Each number is 500 + 40 x the weight over its row's rms, rounded and kept within 0 to 999. Layers, rows and columns count from 0. Numbers have three digits each. The size before them is the row's rms in percent of the matrix's.

# q: layer 2 attention query, 96x96, rms 0.363, rows 0-36, columns 0-95
# k: layer 2 attention key, 96x96, rms 0.372, rows 0-36, columns 0-95
# v: layer 2 attention value, 96x96, rms 0.429, rows 0-31, columns 0-95
# o: layer 2 attention output (transposed), 96x96, rms 0.996, rows 0-31, columns 0-95
q0 105:533573491439462511587536505541508451498504441492469480519426455443449542507459500511443509549510518504453483544449500440505590438570541494466503520488503537513448484487447472490522452545547511509439555508378504544525496504573510538519496534547508444501499463451540523506510450555459455520
k0 103:543548491429536444606510517516488487427522501545433537475491513471578523525568548538488596498576542505507505512494550530469518432468522520542480561490459509447608465495423515476564515530521525496446533514463482469531487464512503485471460517519487529563467533475487549484515461511514549564
q1 107:455449483581504503439485538527511502525550467547495484454606510485463463398496477506563448496434509595463483488549516494556521533464494442468542501510512531524502496540479527457456479486499558425556500515567510510455502505485450480532414497452521511440467519507440489469455501527549576460
k1 096:619427466459441529548533528485534503491517540506528495545497414460472565537493468531437504541511508450515465534520463525530591467514494500497525416546493483516482566527529419444497439453524577485512519473428495524504485515526553492525496517519461485486513465462458465509476518536515389535
q2 096:541521438490495562458476476528433492520511490501524494538478543500493499470519546546475399481455507488567451534532493552533491551450501544505427471556490389469490412551544453511522531478475581406581479488517566523507498505477490527481458515448507545499485463466471453511498491572521450467
k2 116:533465464510432584523547454450528432508474456504494559513558447473483506534488542460480461476423479507507490528498450485448567449453499528480504457520540476480547524494469441528418549542521536500524442483489524485452455573477548488503499555469477512421564507565504476532462490506389443487
q3 101:520545448453444506591522513544516492511578518575532495443489468536472471496455497516491483475585553492553447454485513422456464557590515454568481477441493583507454446491522579456441539490483470491455430533457470485574479526503480491544495549527499509497458526477475518501484490482449508488
k3 094:433474505479477502467468521508497498530539558570514504492509526566420586483538532500477526506410495534552554464509483512527537498508472537490484509540457463516536421473511492490481452459473571440489476516480472431458530507550554485494450497500569568549492449593440512423509474463565511570
q4 114:535503551513509531471494458511469516452433564458444470621454540495470525560475569555508510468587503426498568490501434531480488466497529559511525478532500440474422504499518482504437501487470499506463531531474544490502557557570463499517536521485564516515576474465534534503574521427491507502
k4 116:548516541487536448541491405452535533402590477552448487476538442499556454529558476484486549497537514500525504473465469501542498472485504520534414531511484512467541497394436468534526546486519468501499480492508488488532514538548467536484524540504457470581488484548515471482527443499396574479
q5 070:480550487511569536447491499585400411479444478474507451490460527501525426528520517459517475510456549540542493556499538511481516425555517554538518597527492571504466504489532494516538431495485524525450605518528504521468447451480525480503512475467543532449502452472474455513495462571529516475
k5 078:491411514526495549489569405488566517483467507475474537489525566581455499519459531556451485458474597505518479525433501500552554487499526578537531450509510499484473567552519458436478499453495493437554511437445512529548521481525487425522532481511525450512540522474528507518490487568479504425
q6 098:520472523542536550544480530519498469484457475433415577520486471461572491499499395522582474518475473478497516490531481593528508460581486550546551514521431536489571509491515517504553489616464447517493548517509431499528526495511534524465460534504448543544532471487502513492524492480419484522
k6 107:508553545548534449601458543508525525462432480537493518555474452550484545546525490481545569506495527507448463448511567492549510481505512448547506544499514470502488517507450545477500454538505496464454578539463524485553499470524549437431470457505435458526462544497431547413539491468452511574
q7 074:471532498476407456531478523505550474402533463577510506486511533420519510449505475496496513512551506486472442576470555454439533556507496438444459548483532537485545462465474466560517470450530538550465487523506463424498545424437509445498459481572529526545438496489482449531499554521495513489
k7 073:528444544482493422513456485492470566553444506506564536494461493511490495432504493391491523480494470525386434573479577515484461502526446492513535511488513518540457452417535495481543493477516521453496527503519514552467516576482446452451532471521510499487465452548517419507482561424485491499
q8 104:458507456529424500456616483483475538535475517488475446469517480529490497556510511458463415528466554488494458521469508497533494520504439498521522503503521492480492514511498468409563420553497549395549464536570525552455461551547451556477459563451533459496517517485546493536499471501462424475
k8 110:517461480503465584484558496447511503555558562474529546484471522489488536490506530506524448456451490509533507521405443541495515540481529443528482483569561487521483480577532545453404459470489551486536497538565505507492479466486542540487448535518510489469408456448484430452513434524498426448
q9 101:503558501538420504513416483463524485508561419547491547456518563529469440486468491518550557487510575492451514479487517485524526525488541529411489490464563417506552520515528530475519503515534546507481470522520448487535534524516480478498450535511474450553413484569468525508406515546424544445
k9 092:469515510485540495435451571547436471581484478580483443515498449456500522540529534533476538506542548436457587493480511469529473515499514507474556574501498397471525495539552462557552490405551540503577508542495540524508427528511487502489528490467542551478471438489507497456471466471496477460
q10 086:438508501447531464468508596481511492470436540413439493511447523474524577534523554496501513478477435485523503548524516510493468475452502422533438508495500458466506491589509443498497471489516562515536434481465566476425534467551510489406556492493497478578465501555491552447505470499457452504
k10 097:441539480517527462504500538480485495401544500475427529507476454421583512506477507465500530482509467504516460482482476479516506495407499533580447504533472479529574463482408516545550516514592513479468534514521520437511544504536460488451559526503452547524504539566521487548521442506392527493
q11 108:452517500509471508489467476510482497391478511496486502561478542502511519547498513560494547482471550427470464532443573524487526556549454558586530510465534475511479484501488478529492430519534485528464475547469588452528508485506488488469570539443514496544568464485485485556550400566402501520
k11 113:423533487509523464518481552502533526433510496542559489484476469493568506460453485524526543540432493450538525466440508483468546519507505496548493521517499489500494504458497501579476443513492441481503469494551469360475540538545537462421540500545505581458511445577570532479527504488455411507
q12 120:581489455425480471495524525508458461490494548496499559463488496410484496469417489458552530418539444500468474479421513520521496608466565505452517433543423480538480526527487517489487515524492473428497471512535464483517523536502470437446509483505574537491502529514491554465465584504439511543
k12 110:525478535438468454469564487502428524492552499499497575590441508542506509519422519503479473463533496481503489485485482547475536520491450513499491461529483508428481453444479535438468456458542539450474454527555489507528540460504539379472495478550525489458510390524478517561555477548431486536
q13 098:487434433474454556481520567466517507516467532474470441477456460529530561457472628573526586518490445534500585541512515452481546572488474532476463498501434541527526455527557572493461483509478455527482532471478430530524493499539539481491514489527467488478554449529455525531516464516471555509
k13 104:475472532569466549523552547535503402503599478500550520563503570478476476490516501547521489498534532520511433519495427523521487562471553466527529493499543484549573489566517450449533556446514490537501490516451473519500442460471527468513473455592522526486540426471502523484525581531449454531
q14 099:506490458566427509528486484491494525493502543488518520496526558469505446510478562474506564552516491476545546468517529488556486537546379501494521556488534469595496448475488487435509539519452548530576482452522530465486473511499491539480511501573546560471468470524596578509453557503406495491
k14 091:509501535425482557414501520473526543495472468511498504518548480502465541435480449486488544472537493433559518537449524501564512429420471500538449499542464498494581523522501444506453429479469533490490521539540502469559453558544456456505499439442463395532496458535521536489534500412522481478
q15 120:564536443520450510468491489540563526410537495509511512435517465448515510479515471448483507468526520510540457471548538474519486461449505483487496496504575509499493427495470496518522505484380583512502498542492555507461463585443553536551537560518492491583479451514468525388555499476466473513
k15 113:550517446527436456522468574504539498454521492453506504509535486557481459460493518571569536504561454510506571515559500449470472500594460510430487471532478533522490480474518493501557451490398501464495534542533542439543524613535561505526567516466510474544515524521458498426522491490458488507
q16 121:497526480500443477537534465531529453508519457501478516467476510444564609469513492583484508466483537531462484538453541473466531526417561522454452498473548422526575531461519507584501501466547492442421467464494516455542470548492462405480528458528475485447530464488451420511523520477491496519
k16 110:518487525420492500542529523571474442475628551449477501524461532455488506486519476485480505488548448519463511557556514479459482526475568569538560506485521401515499523504550510513499550462500432457533486498499492544396472529521458427521518514550482577491491533533502467422485517508438487524
q17 098:528532481459550543561470509508505509517433434524484525520456541449469480469437528470445540531474479555498555423513428474456539507465478407532498486462434477521548487427515478508513540420525495485538459511472481529456445571545538571457514521585526500511512481476555459499483560521436452477
k17 104:600537521523503504507467514498456508499490510422463572573490546514491492431570522497481474493528520501525449506537475459494507468536417448490493532509473525431604523502515441455524532434542494442478486556537523483507505498530479491450420462539504483498468510461503459509528434511604444583
q18 100:538420533504473446502573465475532510526483435492514449533498518567440522497513483498524505529506500544463463452366419523563493503503549492540442519529476545507508616454438500441526470448529467499418487522473487489436503528430499459495492532482436533523491498432501451476481520509495507477
k18 107:506489496512476478512511555524511450491461523522486398581471448491565549470512546450559464607488465425473507459478451522523511600493501452494516547529469537498477511442509562544553495476524477552480539507461464512481523561477480427476455535556507538490416537512444480488459556506524452522
q19 093:411549465527464545574535495485450551515516558499497511469472488477496481487450425482464512483466497453513545515450513482501472570489547543463514588482490515522522519490517381518428536481511552532402498527489526495514510509432524453504536487537556567435518515511405519487556518461550510541
k19 103:494502470520572473586418461496460558484543570487448498494493509514531430541519478547587571485460413455475523522530571538485499570516486602549505509487511524524515536478520476491506461470438522498404526516508483540455538537516527479521500483424466487469504479523478465541537566484546516548
q20 104:489459512418444497480460485488481449469534521493450546504487558535493411492484482457441492472491508528462578527473456500474528485519487487517531554461437426500469544510545491427452506465553428446488548465491461523412528569506527557498425527478488524529484494474414485497434507544556519425
k20 109:513536526531515539478476487456454512486517521577465556518497516482510475481506480560507490438460549470476499501481422551541556444560486531515527595432487469485467518469536490513542550383493533488565505512565466484580511473451547527486485531509509421434557495483497509603470525501481571498
q21 116:459480597532461493454546501474518499538430573537499467510426476527535515473557520472520459539590440570483509476511569466443517539515476506538511473484434457481481447507451539467510492528497489549556530483484490614561512487512485546513510503461457535548489452533526578460486563476510493568
k21 109:553512545449529479445485452491498447543446519485518527506440473519526533486491603571525522508568506485543422516483444506499559474496549492513479464532484442511512400465510438423550462573538548507502468461517502517506540492498481536515544480435489411513478504506527502610503485440520544476
q22 104:529518518524445519491553374564531459540451530477547490509544442497532477536478517566413507525468566455492540557492491519517465474476506484574558468540482529539473574517497555490520453507501464507443512472450434492493479540504490579526411499474508526469483528511458524504501411519513518580
k22 103:596556519526483502513481520487462479466476532596541431493477540447436495551486495502477483586570481442491524509541520483472523573537558486533483478492535495527476508522575538517490479462424550497509558501496422516486530466457507504482493524528475484579544514481441502511539455599549566439
q23 115:512489528542444444509564524518486534520472440555516578487488545531445517535443520474472527412454493480492495463483492532496476471456469574510560511456524505480454533466453506525537481573488505465418551497498563581448416460505468466508521523520456495437438509486469502482511451466441437412
k23 109:523476499463491554471449543431479549498524523424502553500494551515505517570447452543406503546558544507492536440497470526523462446486514523510539468464420459498491517500567447501565436530484523456470519514453539531469471563522487484509525579528474473518479591498483494456512562506499588431
q24 097:462462495523510434483527509489474555530543510538493458531454543488544476545479535574530472417531460591477601493476505567523521578468464489586470529494520505491472590477475505518547484522458516472499522577454521495479488434518437558495529448475496436494464536524475495589460501487502447467
k24 093:510519469533453524478493475486543490571546453534530503490511519507509577511515579442522493452585509436568481445442452485534508507483501581534482458527519539499507588538517508436517528480609501471523510522532499523486436509492440423481503607532511521485518491547547558513477529503568449493
q25 112:480468466480595453607448458528537528503511466489456501542449480521473484479540503477471513551479478505583547471449460552461516477529491448509451545567471544498448504464528473448537580549462442462508531502569458514414484478483491528528556526540513498519524449449502498516420472581487488484
k25 103:517491547507513510591452477479513545523450519536459499529487495481468515493510523484463491571447560570458523464447485464485474438542540476473506466539480569497465437454523518413493546458499453466432541571481507492544492513532488548473504502515493417487476515480418561551464606548553472553
q26 103:548455532517551493567494458521557526488476482478439533451534467496518488496500480519555478561515525581495439504471530526525551542473470498496472519537511455502433479460508523543531479507466413523578540526446548470519507524563449482525444560495506517463488479456426469406561456481579576442
k26 103:504570539406483545544506518560548573529509466490511554544493466401515544519525549498464527531452453497485435480537528510522448494533532534542493480518466472549502564480553492461553536488514475421523487463548450491551497559522534497563503505541512426469496497533467542494416488450494538408
q27 106:485420467526433519482576498468545535452446446567577516524493521541461491436532550508474556521525544530466494496455485461535579449541481489464526590513459489439541517489413486486436519552572516477481525417478515518547510527472455475441503527516490501516423503538495523536442502472541492485
k27 108:453526531501522477426481532465565481515473498469527467509532537486568449436488486549554473445493485466466491460547432498474502493460524473485580569475438492561481440522458435531414525529458500508501490522470449534451525575506533494489445499506455463555557463573557489506525586439474487454
q28 101:526457492460512450444482543415427507488569510561588455522471498561600590465501450508527536499495506537504500382482473469565498486478498482571540478526526459521456488465508600509549508480494449511484511529432495479536499498478551536474506481497524518474482478513541483498460595486516524492
k28 103:522473520512460537463486474462544476471556504510455495538521505566469529394495550557564499482495468424507432440504506442517564477473468528549558545488515544452451580458545529454483460510546430575564518538495559484470506452523492486496564462531547453496556456479476484556512524522512464535
q29 113:527502472494443531477546545465532495500539419552514483484458539470521596437530517542539521446519524525419514552563537505543507595421477497546504499474502485457501553504433553471519492557488587507477454437441503512506550455526451503493488477547408496513548540513477496506488519524555434506
k29 102:566505447519472483471464525502510390510491540516539465553462489471481510467430519471441458453564470507518484479444451479513498542460457546502476461503505462566424489480566455447516554456558589496568488460515486534469403518482500509488515441504489528521489561536498472452511524422491445447
q30 110:548541465567465481459534478491431514503554573505532518416567523519530471448467515496500468470461481442525411555519526536510554497496525519513476544474504525468509492472463507466452468478503458458526581476473482466533467458458620502435442577495512452516540487487427504452551560502538464483
k30 104:500473452479491539555473489510498485567533531415520515452463428544542514499474476521508568436493498520501509491538561560530497541461457464513453534464462517555410465477494540546546414518457486444538477526500507451589453496434496534475471470429499517558539458573481494530485562489469556541
q31 107:523488436495534487555492580551491490549507485475449445506514563514420512465458457550469508552448480446508457474471488468487531560502495486525491456552529446466453483483514618405560441519487539475479472408469572512491494486478479478525473488468534555495526508444459541540441501502503553558
k31 108:471472533437530495435514490496538418519548476489508458501547511479493538475435549486407521539464531475536521454483534477460561500505487532521481444533456491575456507472523524470510537449517549559442415544432423485564499503535478519465405471463471484440506497506431523501470497557485428535
v0 089:532509457586523462485547518541502473467518542441510527476593542517518572419467510510514439502486439523476517531474578489490479489484473539491477505498545549464504509496519496434473504597543503432548538531510531546540506543560481480476476435505397536484490394496551457528484498497528437468
o0 092:446519524466497474512480460560497505560472458557460428560469511428480463573541473484528506497549563525508490470555523579515500520497537557530455569548428481545518527488533552608475553480482529523511481440478449452492494475570506515547519532511596447483476505540481472444517452531521511526
v1 095:494455492489515456419546495501471544517516544550576551584488526561450495512511458514452508538531561580512545463499493484543525544521537519540451442493476504480470482508499555512564579544531544528512544471512545515450531419486602517441552411428500502500513507425493527494479492475497518511
o1 098:466538509462530521543503477500519516488419498509528400433543471442560502505444486457422505487518531489443476522466529469495477449485464551484506562518527476531478508474510422504470464453472507444451510527419514541492381522445446488526462558600510481466582477491492480474523472504557525472
v2 097:523479501533520474496550502569550467481521517490550560507483561484547469487557449460452483498536526534470411450487461458498445509426492494472431496521455522457437454441483529526472527429545447484424429527521522491528504471461516474500573558457564458511492518426480564507478490509501445415
o2 104:468580477476480522468519482558535450538413478517486505390555506453496500441471487547515513510493523466501490541476455587604535508533501474518581520440537488539536469555464471498459482486516557528514542468482498534523389526478477520527457484468429516526438484507489420495543527520507525541
v3 098:436535527540550508482429495512526471508530460473490481503501542485558479444452482541571530461517551459490513557509581555434451389496522466548495503508527542467473478492546552447417500476480511497517474450562460466496542488509516490422551453485472530444495410525474451471580465501517522466
o3 104:466467421494469491522531525524477513461444512512485452563437412493383490502563500499501500544551446538458543534544452513555540568476466485480474451526488436477488469469477476537514461567501525493456501538481477500483439464500514566586485496557520492493583569488554480500472572469514454515
v4 092:508462508517498525521427538510499445489601503501527506530487535541546498487527502509533519453517568482460399488485496520520415487539587530481490547455437514522489458604553523449575446528495486518434465522503534506464514536466573534450466476501435552501482504504467530452522507505581515566
o4 096:575499472472494530548596493537526546542443397497465562532583478533490496526500499485517485498474464505536505542478467582517556497507389510550488490520528449485462519475519464478456500475477522439558526513513528502480458524575426481517569452472570489475490526552548448479487508516469480420
v5 101:477457420525494433552521429580485516501580563502502492448555507551497502410556554463531455503483550499396473439496590575546494490510517542531556534539470503447486487492515552490517506525543531552496507515517505526524462486442449474480544431476569489521502472498527551508467519471501470477
o5 107:527442548367474523506535464584484540458405518492497491505460516451531459537511503529448518516513504569538583485462461496444508476500561483489464499512483492559461547524508429507444524451515516465497554440546544481444486526498462504492507529548460475430476447463473464454568496563470536500
v6 073:473471475439468470536481507453486471545479569520551476505532508518499511485507424497484559490489499471613456529506417524513482527520417460531475586438497498495587526528490571482566477444523470499454504513446513473490523503514502513549424585537447516544567555545513574506457474488514494522
o6 081:529545589550532546548540502468550500529535527544441470527498539548529442493430514481454477462437493460485468491466478516518460512533529470489531416515537460484438491602549499465468531549441509478564528527544481572535519413518508526464567512420514493465467501513506538471532511544509423529
v7 086:493478524485462542562504440555533454527573435469492541571503500459529424521487477560473479442483511533473486470531455504457462544524542506469471476474436507476495462525522520560522434543455437499487521405591458509514501538580543452470495426547448532534546497489471535510485486551473532562
o7 093:479485450510582491450518577496415514554482521507488513489548510559482517519490455558539543548558527479498544524519475464554572479509435508496547510522517551564548532464578403472544518496550554443520505527502509538527495501455422523548516542391486518442507551529493531486478509531496448482
v8 100:449502466567488518520533492538540483486457481471476585499448544507529468495437518457537511509445431539525490515483517385527522506448492569488520532518508492498506509460489543446499532412511509481475484414530573484469481570502503480545543548602473517525488416491473426543482502474574475456
o8 109:541493468544491464468514524538473485551532507483517474526559453426487574453553486481527457536551535454483473482540461542458461479511508509505510519505532544517502486551451456561495468587490519538452499469560453591479530444536535487425447510446557489496531448511433497454557525516386511557
v9 087:495498543498462487477417487402533427492517483547424449527498407477525565537482492468490531507511496508518418546424544546517490490534556442508530529542500575513525481550514469530575550451465488510471471522485480440488448506543550470498467462578516536502496492499524536504586506456571517466
o9 096:516520513519534542483509478502496554489540513497504527490566466520451488438555483516567497426491441458459517419531442515453489569425469547525492486476499434522421496455472598459433429497496480471504513522553519472496588495430437565488518504503491472538489564475509462464462535523456566507
v10 089:512477507509476460420539478506503413500498531508524554481535565519500556447511463514433480595516459554481565444487505459556511528414487508536434461469498467483542461504560506527496511538508492494537513533434586518535530461542469432528528440553493513502586445433514514532509503508494420477
o10 093:500449514489500480528500501483451565524481490556445429501576516438530427532512579470531526443516603472532503549514489488504447519553533561508568518530493506504470524467488513461454467477461487528513589471493430453489462508468542551547505557467489444485492530544443475463510455472560582559
v11 099:485495529497505432531537535569536517505459495502489519488506516530504508495532509513560482516524484434417490533533581527417518552532463449463519514532518539488534496421521563442511481432460462526464478455620503460519522547487479444529525493537493505523503379512536487549501501500484406425
o11 103:508435444546520493467471573564426501555465489485472542515426545475490502448440582490458499567517467540455560439551450502498474499412530546539527485453458434496477531485481457521436514503503511531529496463432484558535470447520479473494507514527500502484510563424464491467517548481516505592
v12 095:502536546474461510468452536561526522488483528498496532557454477602473542446574523499507496558501419519468567470522549493516469489464502496502508473504419525550500574504510496472548439542544555482561486444507512545478541462556557518562521455473489460534418528561496516457456417503538459534
o12 100:465389430529525450533564513473502503548558488423506483468562542524519430555425482565441505480458530505508488497509486505454523552546554503478578536524478500396503456475537449557466519514460458511455463500497487517475506536487454455459500449529528559478556469417517466506506522493475516462
v13 079:509467512528463498551471496461503532556455499482482533490441593438549489546448545510554508499471503509549532476368419489502543511484542522498443509474505524494478473452477510453455499466378537500507566397534489504563431552493496477521508519454455495532529470563472496511476509522503546522
o13 087:511537560500495510411558535484467487463482487490489525513526467502479498464554452497487503492475487491435443528588549429455525501499438503482507505482537526524517509525534458524571510587578493548520490505478525626483562484494498444515499494587534551480488447460400512514596464507489495484
v14 091:488468515483472538462531489487461430484533528450489543540512566563480487471412489503510572482516495507510514554546558487437492503533535531515540505487426531458544468432462517515434450448424506467586513574465596507494562572486484530564483528529431509481517480509505436444501535518524494529
o14 097:488506422545488540547451508517466559517437473528412431489529513455524552542537483536504448477441481542532501517497476510481459502505473444494504539547596501473472510522532524491620484551514530506469545496481437465465505444518483484450521450513528548557536590553531569527513475504493579529
v15 086:492536503494500560518554478498553536470533482450479477544487495448457494488532404493419449464462553446544517523523523506532460528517512497470569468536543592500402474492525511472533482496493515435485504495582562511489472483548486538441484473516584541496395502481509569460490485495433562496
o15 094:461535490439514508476530542456491480573512493496502481412504495533503526475436521559530458539572500529454495468487558555413527489456483475480493465428508465489574581505429502580445552533552528463495529506465511506465513540499474598529495491454459418496518558487593508511524492494536485476
v16 097:494501417505535523400569428513519513496538488540447560527541497576468524543542457459480503485542457516505522468543528466512466536556424546528498502470508486470588400479497490519561511482466496485457574501504555534381499499489526514498483548501452542557463508502494483512554518541477444517
o16 100:475503539485496413526528578461460537536477520504612430450480509454545525478462530458516458525494557488516456509459458513501493439485509523527500513491503520528471572508511525421471463554529487495526489491454423430566535399532403539505533473477568496455530439489446495490454485511519495508
v17 088:469476527537501507483467454575558512507532533580498475542536499556524516483489449489474502473493575478530547538547507407552513549565433503545516530504468469546502529507490502469497533472539462512449470508471622569447491549454508542495461498517441571478503453460523539438451512535530504591
o17 091:518443558465471502444544558471471491590467475467551453479522511435533548552491514476533428452581424500527465505457490532498438472425595504508512499526524498523553412514512446476483439522463549450558530571514514490474522466544539508471539505511540521494519510580463476462490489472498455481
v18 093:552449450495497587493543495500594480444530508530487623509511467431583480525541462415505472505487507541476451511542467477468509522447503540494526467494525486565529472523514473533527496503592493501489423522496480489464552552521542469554456531516452429484545469461507500578461523447505526522
o18 092:503541469565504426450475446519505534529443503475466516470541498523436496508491481593513539479541513442569476468460522486529499433475467512536491546470520444490552454506486509539465506397515424534524557465499462444483439427519518507453485564406535515481459530486528508449486556545426516499
v19 098:476449536441481537481490463529490465498541504495583551535503545443461531452523476423527513496553555591494484567463403458579548543434532529504528506474485527497589484517523467545492587460488528466484482510451442503516571532527539532475532526515500422507512498484482560499502504445522553517
o19 103:485475507495544508547513511471537511484459480586454453449576485500547445521506462465498542588484524437543516456474606565499486473494413461474444462416549459527487464545497508476485464488527487510488495538478560445490422497483508478513448538518532540516493561531447480519574529562436488523
v20 109:594474522548525491497509506468558461465469451485569432493506475467546431473515507486470505503511613452439517489489504492488480431492481503525535468533572499482555451514523531522499536489479455442514446463420525541463409486495599492504521513415542528456562528473455486553547489498468468494
o20 105:476553565515511437484446499503521571540552493540498541437501482500443509495543444459535520541517444545569499514469420456526504536449503492497460520480490402544491476558461477439523487463503521473424501519450416531412531528527482536518432496532508510453518492498527444518477592479572504484
v21 106:498484533426495448526421494542438478537552508424467513514508545539563616414422549500561481518479518534437457560558473521514516526540580489500537548478498477485513485455457490537480463476504477550491553497549469509515484483557490481492558476530474552501487483551440549480517489441468440495
o21 112:477512374510473544447528528505477520459459470476480518503510490531555424559583509479475479523546472486497577470576532472490458465523479497457464425495453565495505483520548492453490531518434526464506458514447501478607516525469447537492502542539514536474462514570432525470533527496468585489
v22 086:507516478464487537526439513458558548524450486517477500502494532421478474521475486472520527507450478460531519419524554491480549520553564559495484484480461496518459540595501516460548543590594548437527488466533587488501495501467488507464547468522501474494492443386541460459471542455468536452
o22 089:506480525579499483478578420521478487528490443441499538501469458507470493479477519539500514507557501480451455516493493489370478427514523540519463486514498429505494508415490489549451507475453508532456528495538481574461520499549543520515550490556520559484580499541529499562541402527468512581
v23 094:507489548511520506550446579441541525538538418522545394558509458523503571522414515568412565526483503504477476503513555522456493522492473487456484565518503498592537511540449522522545539574507461555528513490514536514504482524520511563464495469549436511521476508483546502496570511528528547480
o23 095:481509526530546461498545485493521524561516554528481566470452474471502455462500462437533411460505466485502577481492487465454473535456497484530525465460502521461511494476532580538438517491523534399454474524521552533512485528431469468559581450449582558519551517536435550464441505510497515560
v24 088:509471479478642495523518485484509493478514501544478558425474515520547559559473516569476494514409462494549462491464502533459462511541557440527505490511504483513464448521543479529552555459518418549534500513463520487448420462480456526498465514432519532528536467564455494447496466508542548575
o24 095:512550538507455515515479489543499519445487491434469454514557448495435464491439533413500487417556503535435466513511518476529456436531478472447535583454458552496542529515549534485419488501505522448451551529557529484524589501542491471493565487497436545511437495444499499494452555509494475449
v25 104:556515499427469463497473461546487489520504447446388504552465501486517535443459491455562494548478441566488588543503527456500510524515434516514493448481432573489477510407564585539453479453476518445521544520573534508528508518527440480478501514525479543527442461453504513468475527510508525505
o25 103:474469466477500532477467617463498552485486549473439476461538461527570493567532505495510494454543495446479472497558479463490538487532591548482437552504544487488543467520420476524491548546502529544543486475405434491480502480485496516523524440524496480435556568556457495549543461476446501553
v26 100:495461557497392407552454486496496433477418503529577458515541480438542507498500557515435422510493494433509520543464506523529480522556553498475526532532571491534532486540492526489494475526549509509495468427504458512528473543490498538499460531453498548478416544501592515493431519462469480462
o26 098:482488501449448549457531495548528518560594551487494523432436481563530463491479436512510532488524528503447465395532482524488489540440487510509501463578451454467475471530517504463483574427520457510475508587582534487456539533494522472425530496516515487460500476506511480532539487514594497558
v27 096:567464407432466542470529444417506484498510496420489475506557440471511522474496455478496508467542603424482523469475443442480470511488530538474473515514478472547566410525454489512564465512494562508497517545500501515486517483522415462543540525479537595498493482422504473534499479480514536517
o27 099:425507563548475493491463504541474539461457480545554528442483548495469478438479454481514479496459418517561458484486517552553526437509498532530510500507492524492420518498504466498459556527511446479524567524477463454536507547425562556466461445515513389469551495596500553544546515518464528490
v28 090:532514474434438479539519518407554545532431472505466503481527473482383440530477557521428524474501532513516442564501464490536564582518515469484466516528465520569539498480408503484547470527526551501491522525430447481554408490453501460462513522511478530521485499492504498546469462448500517460
o28 092:475524605586532521525508502513488491395509537529506535532471481481576540482521457474525448537499524453465490415453498481486443455482469501545561499516538493516446419525509423550454598453475482527560490511550547528530567561463473556521517463547491476513501496479511484507566518477501498539
v29 092:481496524539458527536486506563503539486501424488556428529492577479446458580499499565446459494515497583539597464488564434455558511517475467499537588534491473518484555563510483468537527534551479510527499544485460539489530546554471551456460495517548478515495477467507487443492507585450467499
o29 094:483407475521567474463525486445507448558513571517504476490504394497545544484495492465497496592459464495469520475495463551483419516494521501514448498466463544550571536412534497540518508514489497495484463440557576430478496480455547435483549502469453472519486525559496500471466474468555429505
v30 100:570505497461532462516487511470541480528505471507539544518521526460487498516483525569526563494438500563546527551555432559466518544553553507520380527482481490540464481478531513541493514509494463545540445470507444473456492477498573478415465604423439534511533478521458489482526512519425449519
o30 101:426530478581471486452491498534462495481504494546488498545463452555459449548476498405494465517494521429472420504547504466551477465512445437524488468525492482550527411533530502487473468427493598508498515507463518475558484450551441455470546485504456467494579499461558485508455495481555435493
v31 110:448559545543466526455483460480560469495496506450547479533541563436470466490543497516536415542510496557459467451470504461542441456510542509542601503512442472544466532546502450470445509515546508480580445470488566526512461483473480554469494507388492463522424453492512538529473478503504462484
o31 107:530431475486495443492568484577472467485497481493457520406542437567487514474475496440471469484499541490529491452465549587562511592425541523401434489551481498531529505474518515521497514453465512561443532523474530478478522542542494485549470480489475560455544485466519452441555463490477529512
q32 122:542504534465509481454465521509452477474482481564503538512536605485533542473522578509433479457504526509517463517498479541500466448472387500522404543501532480473515509502458533416513527430503537493566511390523491483501496591457508468483520440512519448487469507429488508547469572494522524507
k32 105:468419525507469499483600486447444511479437478488430542490439520590462499485478484490527439509538485503511486508577476505530497508480469468526540502505480437473470485493528420532573446491486540482527438478493474498528483512533568413489492541474471561485545519465477452480374502476483421493
q33 115:469573488500496441517463484471504470526494488538538574493457486414496517484458497493418521469467530494463500506478480461466484534536518571524486500468492490549505481470454604514442482535495409473450511510482565498510482430506437540518467527510552453518449526564553489467629426452527503528
k33 123:552557509482488501431495491465486473435445548537460422511523533469467552540485495590502518400506529424475491487462585525502483493455463499518462538511486517455409534448533558505500459493569585497548554489529519456520515513499457528468583452505458498500550472446516452551489510523467528491
q34 091:447491489482445505541517542477501512500485500417453500496523530511477543476475455546502501458425448534444494437460565471547475566510436553549441474488417508435534519472526475458573425464486514488467509482556498458509526532456538555424517570514524519510569470538527507570508443473453483444
k34 094:536557450549482466503512490472439530438505494434448474448465578458492489451483516518510495526491420483496474490573465485589471499499510528508521498498462520594554459449497522423509433591553504473579476442525490509480568440488438504542474470556510504457487521483472569529538496483480478544
q35 086:534519513468462432483467498488463523455498483454474533518514502461575580531547472474525558503459465476520558496518522488500402469498428561547482549526539451442489480428454557504602499490435530521447519455495522449499545427496508523476468517542499464465477566455481562533561530496525438534
k35 107:502481497504456404509504504513471487431501542512398436494375541490439554514505506563480497478487512493457425511513526492538497453465461511572510465464431500527445423460484458510572481479512478476437527517499463465523561521460432479461514503461488530486472541545551453535446544525482538518
q36 098:565493524469519472528443539538462480456551492507567538487521485490487489563555489542429487555464477467505453532488455506479448524536532525547480500421532492488477475467472471444491463522488467488445556498488558505532488484477502407507408600574486536496417536467557477464568494448574513500
k36 122:514554500515497498488455492496511475444560484548459477481452495471466515449505470529458489488539483489422438496528539506564499488515480502520478534456431551516523605491576589524518514525545565500536515438478532502498552401590482567505506475538481456549504476444566429529515555539502547521